config.toml
n_layer = 15
d_model = 320
n_head = 2
n_kv_head = 2
head_dim = 64
d_mlp = 832
vocab_size = 8192
activation = "swiglu"
norm = "rmsnorm"
norm_place = "out"
norm_eps = 1e-06
positions = "rope"
rope_base = 20700.0
rope_fraction = 1.0
qk_norm = true
attn_scale = 0.125
bias = "none"
tie_embeddings = false
parallel_block = false
init = "uniform"
init_std_qkv = 0.0257
init_std_o = 0.00741
init_std_up = 0.0257
init_std_down = 0.00291
optimizer = "adamw"
lr = 0.00146
beta1 = 0.9
beta2 = 0.98
weight_decay = 0.0
lr_head = 0.00789
grad_clip = 1.0
warmup_steps = 391
schedule = "wsd"
decay_fraction = 1.0
decay_shape = "linear"
final_lr_fraction = 0.0
batch_tokens = [32768, 65536, 131072]
seq_len = 512
doc_mask = false
train_tokens = 675800000
steps = 8823
dataset = "wikipedia_en"
Each number is 50 + 15 x the weight over its row's rms, rounded and kept within 0 to 99. Layers, rows and columns count from 0. The size before them is the row's rms in percent of the matrix's.

# k: layer 10 attention key, 128x320, rms 0.101, rows 124-127, columns 240-319
# q: layer 10 attention query, 128x320, rms 0.108, rows 125-127, columns 240-319
# v: layer 10 attention value, 128x320, rms 0.102, rows 64-102, columns 240-319
# o: layer 10 attention output (transposed), 128x320, rms 0.0984, rows 64-102, columns 240-319
k124 096:63 34 40 69 62 63 50 58 78 38 46 37 38 51 75 70 77 70 59 62 74 29 63 35 58 59 49 47 35 70 78 75 54 42 37 45 42 29 64 59 45 54 72 41 44 36 34 51 76 56 63 40 42 54 60 63 46 29 71 58 68 56 64 52 37 57 55 44 44 76 41 36 44 50 53 39 52 56 50 54
q125 103:34 68 65 49 52 73 32 45 44 85 40 55 40 38 52 55 50 04 52 52 46 53 59 41 50 69 24 61 88 70 28 16 48 57 68 63 48 61 58 41 59 64 54 33 51 64 65 59 47 66 40 32 38 40 41 73 23 37 50 61 85 38 38 53 76 43 44 68 39 68 51 59 26 72 41 56 53 60 47 40
k125 106:73 54 56 59 59 58 37 49 75 38 23 61 36 46 37 68 58 59 30 59 50 70 53 30 39 65 27 55 54 40 63 63 66 57 10 40 57 68 60 75 15 47 53 63 20 19 40 55 41 67 58 11 50 63 52 63 47 55 51 69 61 35 55 31 36 66 46 55 35 72 34 54 46 71 56 58 62 61 59 60
q126 094:65 68 77 65 52 53 58 55 48 26 45 62 79 10 64 49 24 42 21 47 30 49 52 33 50 61 51 21 27 17 18 61 56 56 53 64 41 40 55 49 44 29 54 44 48 20 50 54 40 53 42 58 32 44 35 88 64 32 20 32 42 40 56 37 64 49 64 51 59 46 47 40 52 53 40 49 48 65 51 59
k126 116:26 51 32 22 48 66 59 53 45 53 13 22 67 52 63 47 73 53 66 55 48 36 48 72 43 76 66 48 47 85 61 29 39 21 41 29 47 36 68 59 17 55 45 68 39 27 35 52 28 66 41 79 56 29 79 25 43 30 22 61 60 71 26 36 29 63 44 38 43 33 26 42 52 60 34 54 58 72 74 39
q127 102:31 45 77 68 30 65 53 73 48 63 38 33 66 67 47 17 54 82 46 32 05 33 29 57 39 21 56 26 61 47 50 45 36 70 61 45 56 52 27 25 39 49 58 65 31 46 64 41 71 24 53 52 21 48 54 80 52 49 57 52 59 57 71 19 46 49 34 47 64 53 60 45 50 57 81 62 42 70 45 57
k127 099:33 40 64 44 26 67 60 72 47 64 42 15 49 59 65 39 47 83 43 48 52 49 54 57 67 47 43 38 59 36 37 53 68 84 53 60 43 53 34 59 54 59 37 68 60 61 67 45 61 42 47 64 62 63 46 65 70 69 53 51 69 56 51 41 29 37 59 39 42 30 58 52 50 46 49 52 24 68 43 59
v64 101:37 47 50 54 55 49 38 41 32 41 50 37 41 65 46 37 52 35 28 50 57 57 38 52 53 41 29 57 36 75 39 50 32 36 68 65 54 57 66 56 58 79 41 54 49 59 56 61 53 44 52 29 50 58 66 56 54 48 57 39 61 68 25 69 46 55 59 52 28 43 37 22 53 40 44 51 36 56 57 48
o64 098:71 73 62 43 50 27 57 51 33 79 36 20 25 51 43 27 33 51 39 15 56 48 31 53 48 40 71 34 33 73 38 39 48 70 47 68 38 51 60 55 43 74 41 80 67 58 43 29 46 56 54 41 59 40 58 64 46 63 28 26 19 52 65 50 42 40 08 50 51 64 57 37 44 69 26 34 50 60 34 37
v65 101:45 48 45 31 36 58 48 36 47 66 48 63 34 33 42 77 41 62 31 43 30 53 43 48 60 67 48 50 46 31 32 42 47 56 43 48 68 51 62 51 26 27 32 48 46 44 56 39 41 52 30 08 67 35 31 42 52 44 43 38 31 33 36 23 61 73 49 46 41 59 36 52 88 53 36 50 34 33 56 61
o65 099:63 67 45 57 38 45 50 57 57 49 83 68 44 50 48 64 49 44 41 59 49 59 37 57 57 55 49 83 77 52 51 59 35 78 49 50 70 56 57 39 55 45 39 25 43 52 50 43 53 43 34 47 63 32 32 13 49 50 74 61 55 36 39 99 39 66 37 38 51 52 00 48 62 17 48 65 63 61 51 72
v66 109:53 48 57 63 55 62 45 63 58 83 71 59 55 62 59 54 40 58 45 37 45 56 65 41 46 51 55 57 46 19 58 47 50 45 58 32 47 37 75 55 22 23 73 45 67 69 28 56 63 78 20 79 62 48 12 37 39 50 46 72 42 81 38 35 37 77 49 63 53 53 43 36 47 66 61 57 61 64 38 45
o66 106:67 70 66 49 33 70 43 43 54 55 36 48 58 83 46 33 52 47 57 72 10 43 58 30 54 53 56 69 40 56 52 33 43 70 75 26 62 08 68 63 12 43 69 55 78 60 40 45 58 43 48 52 51 34 60 40 58 50 39 67 37 80 16 43 27 48 63 58 21 48 49 55 52 28 59 40 49 29 37 42
v67 111:63 61 50 39 53 43 59 47 22 46 61 55 43 40 37 47 52 47 44 67 47 71 59 33 58 58 38 47 58 35 19 66 33 47 51 16 44 34 38 47 23 59 46 47 66 12 28 32 51 49 71 78 64 70 67 50 33 57 40 47 34 69 46 35 53 46 45 38 48 65 43 31 40 48 56 55 51 65 47 53
o67 110:67 30 34 58 41 53 44 48 38 65 56 71 22 67 21 38 38 57 37 61 31 75 31 51 67 21 76 27 68 39 40 45 72 37 41 39 55 49 41 34 42 44 51 53 46 68 44 34 39 32 71 49 26 38 44 43 34 42 31 23 65 54 28 80 63 44 35 64 48 62 21 44 49 36 43 68 37 25 67 85
v68 102:27 56 52 40 59 52 21 40 63 84 66 69 56 47 32 28 57 35 66 60 71 34 63 51 37 58 65 50 60 46 63 50 46 50 61 27 25 47 60 58 57 45 61 38 56 72 40 62 43 65 48 40 26 44 60 36 50 57 64 53 39 58 44 48 52 39 45 30 53 52 83 60 49 37 31 56 37 64 41 65
o68 102:33 62 52 39 60 26 38 56 62 37 38 32 62 27 65 41 22 12 57 44 52 45 55 61 27 57 60 45 48 53 43 47 53 19 51 53 35 64 67 46 36 63 71 46 62 37 65 46 87 60 29 40 17 67 28 76 41 41 20 67 32 52 64 52 42 40 60 65 54 51 45 71 31 81 46 47 72 42 43 33
v69 091:19 62 09 41 38 47 61 29 64 63 49 42 70 39 33 63 47 57 50 30 47 28 55 49 48 29 21 51 44 83 56 75 66 45 36 43 26 45 46 62 17 58 78 59 44 40 41 56 40 57 50 77 41 61 69 41 52 50 55 58 46 50 62 50 42 52 53 58 42 63 29 43 44 57 22 32 35 44 48 66
o69 097:76 27 35 59 39 58 50 43 51 68 36 60 46 13 30 44 28 75 74 45 68 60 50 56 51 41 60 64 15 67 53 48 57 41 42 49 47 61 44 57 39 43 61 57 70 70 30 45 72 41 45 30 64 34 57 35 44 50 53 36 55 59 63 15 49 43 48 61 49 57 88 51 40 63 52 36 37 42 60 36
v70 114:63 29 76 59 50 54 48 34 62 70 27 49 41 47 47 65 56 36 49 55 44 44 47 59 73 21 47 46 37 74 64 50 66 66 47 49 67 62 49 55 40 86 62 58 70 43 37 48 36 55 64 27 62 40 15 56 65 59 61 58 72 54 37 69 50 46 42 37 38 43 48 49 60 81 48 51 45 54 97 46
o70 113:56 51 69 64 49 38 56 44 61 65 49 46 48 61 65 75 41 39 45 25 89 21 50 55 68 17 60 54 49 53 51 48 48 58 72 46 66 66 37 64 55 43 46 45 73 48 35 51 39 65 49 62 49 43 58 45 63 60 32 43 47 67 42 99 39 41 43 48 50 40 05 63 53 60 78 58 63 47 65 43
v71 103:45 53 42 26 69 48 67 64 45 54 54 55 25 42 57 65 24 51 43 27 36 39 41 57 75 42 53 45 57 35 31 28 45 48 32 25 53 47 64 15 73 18 46 46 29 37 29 54 54 43 33 37 59 54 62 67 50 44 34 56 54 49 37 24 59 83 50 53 42 54 50 54 45 64 56 61 37 21 52 68
o71 110:49 56 37 37 53 38 43 65 53 66 51 53 21 65 35 82 45 72 39 33 66 57 48 40 72 67 25 48 53 59 56 72 37 62 49 32 59 40 51 49 54 67 45 31 42 42 57 42 44 33 56 71 59 33 36 06 73 67 58 31 58 49 49 14 58 61 74 58 55 64 87 33 70 43 49 68 29 64 42 45
v72 096:77 43 59 44 50 72 56 54 57 48 08 67 44 31 59 60 54 60 60 45 57 80 40 69 41 49 76 62 52 71 49 39 45 80 42 62 75 35 52 22 35 30 56 38 48 26 49 46 53 40 53 11 68 53 45 51 58 59 44 52 21 32 51 35 38 71 55 42 57 44 58 54 22 40 62 46 52 62 51 29
o72 093:75 54 69 47 62 46 52 43 48 49 75 27 61 45 74 22 36 45 64 87 51 50 76 57 56 45 44 54 58 55 47 32 48 50 28 42 57 37 58 69 48 41 61 31 47 40 73 48 38 73 45 27 49 67 38 65 53 25 70 63 56 44 25 80 61 46 36 45 84 61 23 39 71 48 40 45 66 43 86 38
v73 101:83 60 46 49 47 35 53 52 34 60 68 47 38 52 52 41 38 45 38 47 30 50 57 53 46 39 30 66 25 43 36 36 30 32 60 31 75 50 50 27 78 51 54 31 61 64 35 60 43 78 64 59 33 28 33 44 44 53 46 27 35 22 11 55 42 21 42 27 42 32 80 52 49 56 52 75 53 45 75 53
o73 098:27 67 35 70 51 38 80 58 33 43 42 46 63 53 80 45 37 27 44 46 58 65 72 62 40 68 68 60 76 45 71 62 52 55 51 49 60 36 61 39 33 65 56 50 47 51 66 60 46 24 52 33 34 52 73 30 29 49 32 46 51 77 40 20 25 37 59 70 66 38 79 46 55 45 44 60 50 50 21 56
v74 110:45 40 38 55 42 58 83 60 45 52 36 36 64 52 42 56 49 43 54 42 48 77 77 47 58 24 42 69 32 49 40 60 90 84 45 86 48 50 54 76 43 58 65 37 37 82 26 45 39 66 50 49 69 37 17 65 56 59 26 49 67 96 95 30 80 64 30 60 59 55 87 71 56 35 59 65 68 57 60 52
o74 117:70 43 58 47 36 57 47 61 50 53 71 50 55 50 45 79 51 79 52 65 52 49 47 47 59 34 61 57 36 43 70 51 56 49 59 56 60 26 47 31 54 37 57 48 19 41 43 48 49 77 35 45 39 59 71 62 31 56 56 34 26 38 37 04 41 49 43 43 56 68 93 63 48 37 48 37 71 66 56 56
v75 094:72 38 77 56 56 75 55 82 37 13 37 64 27 55 71 37 65 84 60 48 63 68 39 71 50 31 71 48 56 75 47 54 62 86 43 33 50 40 35 33 34 52 47 36 31 14 73 45 46 78 33 00 69 61 77 50 73 62 58 57 46 31 45 42 42 38 33 36 61 38 30 64 49 51 53 48 46 39 59 67
o75 083:46 68 71 59 54 44 49 45 32 46 66 31 41 48 64 58 24 38 71 52 52 37 53 56 55 40 54 11 49 59 52 48 53 45 34 29 35 69 54 49 53 46 38 31 68 34 79 49 32 40 31 32 38 56 31 55 64 45 57 57 58 36 48 75 67 67 77 68 67 57 34 64 52 74 33 55 45 51 46 38
v76 109:36 53 55 46 43 51 53 32 29 48 71 48 48 30 36 43 46 42 37 61 62 65 26 37 48 66 40 42 31 15 56 38 64 48 73 50 23 39 37 87 41 54 63 56 73 69 61 63 48 37 50 10 33 54 51 32 50 39 62 43 55 72 81 46 53 42 51 29 41 50 70 46 43 39 44 62 56 32 36 41
o76 114:46 73 47 66 46 32 75 51 29 46 28 61 58 44 47 55 64 47 52 51 38 61 45 51 47 64 45 52 66 27 50 48 66 76 61 56 59 58 56 52 31 52 38 55 77 50 61 67 57 39 56 56 42 76 38 44 47 49 47 35 38 57 50 05 56 63 68 51 45 51 93 37 44 53 55 80 56 61 34 34
v77 107:63 52 43 54 43 47 55 58 27 53 34 45 41 52 51 35 53 54 59 64 47 53 56 57 58 51 31 56 51 55 51 40 53 26 64 79 56 67 40 56 10 29 51 40 59 61 37 53 49 43 67 52 67 42 68 55 43 36 50 59 29 79 64 36 24 63 54 30 54 33 48 52 50 45 31 59 34 61 46 40
o77 108:63 32 45 57 50 39 54 51 63 64 61 33 46 58 58 44 39 35 45 77 61 64 37 86 46 43 66 64 62 50 59 30 77 56 44 53 66 48 47 54 33 54 51 79 56 64 67 29 63 39 62 51 45 48 43 34 46 44 44 57 37 64 42 87 41 53 18 49 59 53 11 48 39 33 24 74 52 35 56 33
v78 108:49 52 32 18 52 51 73 28 61 41 52 23 67 56 54 69 32 30 42 29 37 52 65 49 54 32 33 50 48 39 50 50 64 53 36 44 99 42 28 56 38 20 38 60 25 60 44 48 38 39 63 65 52 33 65 27 58 38 28 57 60 73 57 83 41 18 56 48 44 45 68 58 55 60 32 61 60 57 65 41
o78 120:53 56 33 41 52 43 60 74 67 52 31 37 61 46 39 54 46 54 33 52 63 52 36 51 63 43 62 83 61 34 51 50 49 44 26 63 73 33 32 34 51 40 42 48 15 61 44 47 47 44 76 62 54 40 61 23 46 59 35 49 65 43 51 00 60 41 47 47 56 37 99 47 71 73 59 57 43 35 40 46
v79 116:58 43 61 38 45 44 31 08 72 62 48 45 46 69 52 57 47 63 73 46 43 58 42 52 43 57 61 35 62 61 45 43 91 66 56 77 95 45 18 52 44 57 43 64 38 48 90 39 50 46 25 27 73 33 28 43 53 45 69 51 67 60 50 70 60 26 49 61 56 46 55 44 52 60 58 31 26 71 77 44
o79 117:56 46 49 60 41 34 46 69 71 33 34 15 43 76 60 51 61 74 58 59 60 02 48 49 75 58 33 42 68 38 53 57 50 44 67 61 40 30 44 50 39 42 36 31 11 31 52 49 41 35 63 60 75 40 37 44 52 60 63 44 42 59 42 22 50 33 54 30 61 48 76 49 35 67 54 35 50 59 46 45
v80 106:56 49 54 34 57 53 56 10 33 48 52 37 43 93 43 51 37 26 46 54 62 48 47 53 27 89 24 54 49 36 42 50 76 33 60 62 41 49 71 50 63 42 41 76 54 89 69 45 45 13 62 28 42 37 47 51 46 38 55 51 44 77 90 89 58 47 49 57 45 50 68 49 60 40 64 60 37 34 20 42
o80 107:60 55 51 52 60 62 40 55 37 42 50 21 53 45 32 52 79 66 17 59 26 46 38 53 58 66 25 44 67 44 45 30 40 58 36 76 44 53 66 67 62 39 50 52 46 66 44 49 39 57 61 64 48 38 77 59 37 59 43 52 41 42 64 66 52 45 26 44 35 38 45 26 51 55 55 37 66 50 23 24
v81 103:42 44 48 62 47 83 34 46 39 60 40 35 44 20 38 57 54 27 47 38 61 38 41 24 61 16 49 56 61 47 40 65 28 52 56 44 47 26 70 50 45 61 37 47 82 44 40 54 43 39 62 45 99 66 41 73 44 51 56 56 31 59 54 69 45 76 64 48 22 52 39 42 62 53 41 56 54 49 67 76
o81 100:90 66 73 22 55 54 40 39 57 49 82 45 30 18 13 63 55 62 50 43 46 48 51 46 51 17 68 63 41 65 55 21 34 58 60 29 53 61 55 65 52 40 38 32 36 70 40 49 36 53 49 55 52 32 64 65 44 62 55 58 67 51 73 32 55 40 33 46 41 60 74 58 80 42 66 45 51 48 83 51
v82 110:67 41 57 47 63 38 61 54 56 45 50 51 38 59 68 42 43 13 40 54 49 54 45 63 35 76 45 38 54 82 26 39 52 69 48 53 41 54 39 23 59 46 49 31 45 34 96 53 51 44 47 49 58 54 32 54 55 54 56 42 57 38 20 61 64 48 41 75 73 35 65 38 38 44 53 54 82 30 45 54
o82 109:47 33 67 69 43 65 49 55 48 49 08 47 47 74 51 34 64 21 51 23 63 26 50 36 44 67 33 21 84 61 37 52 26 50 34 56 25 54 45 35 40 37 49 42 52 25 56 66 39 46 53 58 48 56 65 46 68 61 45 50 33 64 60 26 52 71 44 43 48 50 71 30 43 46 61 55 54 58 81 37
v83 092:41 65 39 57 41 30 41 50 58 46 13 72 53 40 41 50 57 55 68 46 78 44 45 44 29 71 60 47 63 54 72 52 61 36 33 36 15 56 65 54 50 74 81 47 43 41 76 50 61 41 47 53 50 64 44 79 56 65 45 52 54 62 41 91 60 53 37 57 37 38 43 85 45 45 57 54 29 47 62 77
o83 093:39 35 49 44 43 50 33 34 34 29 95 42 63 37 50 56 68 57 58 52 71 27 64 40 47 30 40 32 23 50 32 35 28 54 41 18 36 54 71 51 71 55 57 60 50 42 36 51 58 55 36 29 32 74 55 74 45 41 56 28 62 68 61 74 70 53 43 52 42 60 47 75 25 68 70 70 35 48 80 30
v84 102:36 42 38 33 46 41 50 39 31 63 25 67 62 49 25 53 52 77 45 58 56 49 39 29 38 53 26 57 62 39 29 46 57 56 55 74 37 52 52 68 28 75 70 60 57 61 33 54 34 44 52 67 83 50 42 48 63 69 68 47 56 79 77 34 82 40 42 61 51 65 65 46 48 50 40 24 48 13 59 66
o84 103:44 46 36 56 61 42 44 35 25 71 15 35 77 24 48 53 46 95 52 50 82 49 51 58 67 57 51 20 51 48 43 53 40 51 72 45 56 60 61 40 70 53 55 59 27 44 35 74 57 57 68 66 57 28 33 45 60 47 36 49 28 59 35 34 55 58 25 34 63 49 69 48 32 54 44 31 52 60 59 41
v85 106:31 55 60 29 42 54 43 46 50 43 49 40 52 74 31 71 45 35 34 37 31 54 48 47 32 60 35 44 59 22 23 34 54 98 36 53 37 32 53 59 43 00 78 60 41 35 79 54 60 19 34 64 44 59 47 36 63 66 49 38 54 44 27 82 39 56 47 58 55 52 65 36 35 15 48 36 46 32 35 38
o85 112:65 44 45 48 41 72 39 55 42 35 67 53 58 42 51 24 69 71 37 26 44 36 48 25 32 55 37 65 71 33 35 32 37 39 48 42 52 41 46 26 41 45 46 57 64 37 68 57 53 32 45 66 56 46 54 66 47 27 38 76 28 57 50 19 54 50 68 33 59 39 72 25 64 65 76 55 27 54 32 59
v86 108:49 45 33 50 35 34 59 63 66 56 29 37 54 51 48 47 52 59 48 59 55 50 44 44 36 52 34 52 50 77 57 47 65 60 49 83 10 50 37 42 64 62 61 21 47 66 64 63 46 48 59 38 47 56 76 49 60 50 35 50 54 57 68 45 42 50 49 28 53 38 30 53 48 51 25 42 41 59 45 59
o86 106:38 16 45 36 45 70 17 59 36 51 42 58 52 33 32 40 50 69 70 37 65 47 41 49 59 54 23 48 31 41 55 39 32 58 40 44 40 53 31 35 71 53 72 61 45 39 48 80 60 48 48 37 77 47 56 56 34 39 81 81 31 33 72 31 57 57 60 36 72 64 58 58 43 67 42 24 27 52 94 58
v87 105:73 40 53 45 62 66 28 57 55 60 60 56 39 44 25 72 28 68 47 61 50 46 40 61 46 15 68 50 45 57 40 28 58 56 41 40 67 47 43 48 65 76 35 54 43 81 54 42 47 54 28 19 66 31 30 58 51 43 38 59 71 76 55 59 53 49 45 41 30 34 53 40 46 60 49 58 46 48 64 43
o87 105:24 39 41 56 47 65 57 74 55 80 57 75 49 41 13 46 86 50 62 45 63 36 38 55 47 27 61 63 46 54 51 57 31 65 70 30 54 12 34 61 58 40 27 38 38 59 54 46 55 46 20 35 82 27 40 18 46 39 60 54 57 86 27 42 32 49 55 34 37 77 50 52 40 24 60 69 22 47 51 74
v88 102:49 37 61 43 46 50 72 52 47 47 44 54 49 40 58 51 72 64 58 93 33 29 54 59 75 50 50 59 51 50 70 32 64 55 48 38 23 37 63 66 81 71 69 43 67 77 59 52 61 48 38 46 61 57 47 40 61 37 35 48 55 61 48 99 60 21 56 44 44 47 39 62 54 66 56 59 61 43 58 48
o88 102:24 45 42 56 37 45 54 35 49 39 48 61 79 36 33 54 61 58 30 39 67 41 30 67 32 31 66 24 22 25 28 72 36 38 71 50 46 39 76 41 61 55 48 54 56 60 43 54 37 67 42 45 48 79 52 55 53 40 43 83 41 46 70 82 73 49 22 54 56 48 20 50 29 38 71 49 53 46 47 34
v89 092:31 46 45 40 65 39 64 53 49 44 64 58 72 66 48 41 60 44 51 59 48 42 35 52 54 32 57 49 66 40 41 62 45 44 31 33 77 49 52 53 57 50 60 50 46 53 60 52 54 51 63 45 61 36 40 52 44 41 66 37 45 92 40 62 59 74 52 76 44 77 89 67 45 56 74 40 67 23 71 79
o89 094:74 82 50 36 44 23 59 58 61 37 15 51 80 64 47 45 38 72 68 33 58 56 61 24 46 67 30 73 69 31 40 68 51 46 36 42 43 63 39 26 51 21 46 46 29 62 51 50 44 37 51 70 44 40 41 49 72 48 48 58 55 50 71 23 39 60 61 34 51 52 72 76 69 36 71 44 55 63 53 51
v90 109:52 51 54 54 50 50 34 44 72 62 26 58 16 41 42 43 51 30 58 73 43 45 43 73 10 47 50 58 53 66 37 63 71 51 34 39 21 07 57 37 29 56 50 63 38 38 62 52 58 69 50 51 60 48 45 66 50 51 47 67 58 80 19 59 64 73 53 32 54 48 66 44 62 31 38 40 51 41 59 72
o90 107:48 50 57 49 50 62 49 49 64 53 63 48 56 26 27 41 48 50 54 44 54 41 62 58 23 48 52 58 40 69 47 45 54 45 47 38 32 35 56 55 58 69 55 33 30 74 60 55 37 49 39 35 62 38 35 55 39 62 60 39 72 60 81 99 43 70 65 46 80 49 00 65 48 40 65 55 39 40 44 30
v91 103:47 47 70 54 51 54 44 56 52 83 23 61 57 27 61 52 72 44 33 53 38 38 34 49 46 78 38 33 69 53 47 66 49 09 51 52 56 74 54 39 02 70 46 37 43 32 31 34 47 65 73 54 32 66 49 37 53 68 51 57 63 46 70 29 54 81 58 55 26 59 29 57 52 56 47 37 70 25 51 59
o91 101:45 64 59 39 60 28 59 15 50 62 58 61 40 38 63 74 33 30 60 44 68 50 60 69 55 49 33 37 42 74 66 64 53 60 40 41 63 75 46 59 51 54 41 50 66 44 41 39 66 48 62 64 53 46 30 45 61 45 34 36 56 70 41 99 37 62 55 36 51 44 01 57 53 38 54 55 54 44 65 52
v92 102:50 52 55 55 68 41 51 46 50 57 51 53 74 77 23 42 43 53 63 44 54 39 57 47 53 70 49 48 43 30 74 37 42 63 29 30 35 31 41 59 92 66 34 46 50 60 68 50 49 31 58 00 43 41 76 61 48 48 71 46 52 78 33 54 59 42 53 59 55 44 48 40 44 66 66 41 38 39 39 47
o92 098:44 62 70 56 45 51 64 79 37 42 38 41 62 71 68 29 41 39 61 42 48 53 36 37 37 54 57 65 56 44 15 46 23 53 39 46 43 64 55 52 82 38 51 34 71 57 60 72 59 65 37 46 60 41 52 56 50 30 41 36 46 51 33 83 40 55 43 33 62 64 34 62 46 79 51 38 41 66 49 51
v93 104:14 60 43 59 33 70 48 51 61 60 48 41 65 55 68 49 42 48 51 45 51 34 51 36 65 29 74 46 61 22 44 51 36 42 47 53 51 63 41 40 25 34 42 61 46 54 46 62 39 57 57 55 57 29 37 73 50 36 55 57 71 19 60 55 53 58 47 66 45 61 63 36 49 50 48 46 60 59 38 47
o93 104:65 43 41 44 64 55 70 54 58 52 18 40 42 65 40 70 65 60 47 50 53 54 61 46 57 58 39 67 50 73 65 64 40 54 71 30 57 66 38 99 34 37 34 41 47 59 45 61 41 37 59 67 58 20 73 42 80 62 42 50 63 52 56 13 58 40 70 56 52 37 85 61 63 21 60 37 65 55 45 55
v94 104:31 54 36 36 47 64 68 65 34 27 54 54 62 44 41 83 69 57 59 43 54 61 56 30 66 38 35 51 54 22 21 53 52 68 48 29 55 40 47 52 53 33 47 48 48 25 14 29 41 75 36 63 63 48 28 57 56 72 64 40 61 16 64 35 74 51 57 59 37 51 54 59 50 53 80 55 87 35 67 84
o94 111:46 73 49 43 52 57 56 49 39 54 79 41 63 34 48 70 32 65 55 61 59 57 67 62 55 39 49 37 33 62 64 59 77 39 56 43 51 44 56 31 61 31 51 33 37 44 54 43 59 60 34 51 28 53 46 54 33 32 37 37 54 26 50 11 65 51 34 64 52 45 99 54 54 44 59 53 78 71 37 66
v95 113:78 48 69 51 56 42 50 65 39 26 56 60 60 63 65 55 51 51 44 46 56 34 60 45 47 23 40 41 52 30 26 46 32 51 46 46 74 48 57 44 85 29 85 38 55 58 27 49 58 70 51 67 48 42 67 32 58 47 34 44 41 60 54 63 55 45 51 62 63 44 40 60 40 55 64 60 64 37 40 52
o95 118:27 60 38 41 51 46 47 46 41 68 40 45 41 38 50 55 33 60 53 40 59 54 60 50 61 42 47 14 32 43 47 57 31 32 20 32 57 27 58 48 80 44 47 48 25 52 47 57 78 44 64 44 29 56 60 54 64 42 37 81 46 38 40 95 50 54 55 58 56 46 15 48 44 53 47 70 29 56 23 56
v96 102:36 49 44 67 60 38 55 58 51 59 88 67 37 65 54 56 42 36 34 37 48 57 45 41 31 64 50 45 70 77 47 59 51 57 54 42 43 69 47 69 64 46 29 39 62 41 60 46 43 63 61 59 63 74 72 38 43 62 48 64 60 49 34 39 39 41 42 37 46 51 37 50 36 65 74 62 56 72 41 49
o96 101:58 45 42 52 22 45 41 43 49 51 57 42 55 77 48 45 39 30 66 43 18 38 39 47 74 68 47 12 62 63 60 42 47 35 42 39 27 69 37 36 25 71 62 52 75 57 34 29 32 44 66 55 29 67 67 66 52 55 36 52 41 35 57 24 44 39 29 60 60 53 81 53 27 80 31 55 61 36 57 47
v97 106:55 58 60 50 45 46 42 54 39 51 25 59 53 52 50 24 70 61 47 69 65 44 63 78 53 78 39 49 59 57 47 44 59 38 55 38 45 53 74 60 63 58 71 55 64 72 43 53 70 35 59 93 40 53 48 34 65 49 50 49 35 26 59 53 56 43 50 76 65 49 30 35 57 48 46 25 58 52 27 33
o97 102:41 40 48 69 58 54 55 47 10 37 24 61 68 57 58 68 63 33 26 49 52 51 66 59 33 54 57 33 19 63 23 38 59 64 57 51 37 52 56 74 61 53 51 44 71 37 36 69 57 33 49 47 54 57 51 73 70 51 59 39 58 58 26 45 46 62 73 44 36 22 64 09 42 44 42 49 45 37 60 27
v98 109:36 60 57 64 44 54 54 42 56 67 52 50 39 54 49 76 51 61 38 42 28 44 49 57 68 54 34 59 26 53 45 52 77 28 57 48 22 66 49 69 25 65 59 74 37 59 76 47 50 72 35 46 11 54 32 42 50 54 53 48 60 15 44 38 54 33 59 47 40 45 27 69 58 82 43 55 26 35 62 48
o98 113:37 33 54 67 68 60 67 45 54 54 71 67 41 39 60 76 42 45 39 46 62 49 53 44 52 44 32 58 48 47 59 57 63 67 58 61 56 56 48 56 58 41 47 52 72 54 63 52 33 33 34 59 60 20 42 34 43 46 67 54 69 36 59 98 45 44 35 64 34 38 07 56 25 42 69 51 44 51 19 46
v99 099:59 46 75 54 75 54 38 58 41 35 63 57 62 36 50 37 73 35 56 58 64 92 39 58 55 13 47 33 58 30 24 50 42 47 65 69 79 60 55 50 62 40 40 47 67 58 31 40 49 62 52 50 22 34 43 46 39 61 70 30 45 44 23 48 68 46 45 52 64 44 42 47 43 51 70 65 63 70 64 45
o99 103:52 82 81 51 51 32 38 53 75 57 27 39 53 62 65 39 22 21 64 43 67 50 49 65 49 24 67 16 61 53 59 53 71 50 45 65 13 63 39 30 65 51 35 29 40 37 46 36 89 46 41 37 31 29 40 57 44 27 58 49 51 43 36 49 33 42 43 50 27 33 45 56 62 35 44 56 59 56 55 82
v100 112:57 61 53 62 40 37 48 50 54 21 38 41 38 58 62 52 76 83 74 37 45 37 64 63 45 57 46 65 38 19 69 44 54 45 50 31 17 65 38 11 54 31 58 43 39 56 17 52 28 49 36 57 53 38 31 58 52 52 74 48 66 36 48 84 62 44 49 39 41 50 51 91 61 62 32 46 56 48 65 59
o100 113:42 48 50 38 53 37 35 47 52 43 80 60 36 21 72 82 55 62 57 73 60 58 89 61 53 69 78 43 45 37 43 72 66 45 80 26 64 57 51 43 40 53 59 65 41 49 47 37 29 41 36 26 46 78 45 36 44 62 52 42 51 58 68 34 65 45 56 83 38 48 64 66 61 53 61 41 76 39 30 30
v101 101:32 40 28 59 48 63 39 63 37 42 66 50 44 38 38 37 46 73 47 42 48 65 49 55 40 68 74 49 45 74 71 51 59 34 68 70 05 46 56 53 38 40 35 46 50 25 66 45 44 57 10 40 52 83 62 30 51 69 41 66 41 12 74 25 29 59 54 33 53 43 62 51 39 37 72 31 41 60 34 43
o101 102:60 38 55 26 46 65 34 35 38 65 64 34 29 48 67 37 45 55 51 54 16 41 54 44 64 51 37 26 50 46 71 61 51 53 73 61 42 57 45 35 20 75 52 69 69 21 57 27 41 53 25 42 60 67 30 76 59 45 63 46 43 41 70 16 64 40 90 51 48 68 75 42 34 69 34 48 43 38 53 49
v102 109:38 63 75 58 57 40 75 67 52 69 60 48 92 52 30 55 44 27 76 55 54 54 32 43 74 54 69 34 32 50 52 59 48 65 12 53 58 52 55 37 62 50 50 55 56 39 52 49 47 28 43 27 42 56 39 58 46 41 60 41 49 42 75 55 50 73 45 56 64 50 52 62 20 39 84 67 42 53 65 49
o102 115:58 40 48 45 38 34 48 57 59 27 56 65 50 49 51 67 54 51 73 32 47 48 58 55 52 46 35 48 60 32 58 34 55 15 40 43 57 58 49 55 53 33 41 37 52 58 44 62 55 68 35 59 53 62 53 46 63 41 68 44 42 49 39 99 33 53 65 52 67 63 08 49 64 53 59 70 65 83 41 49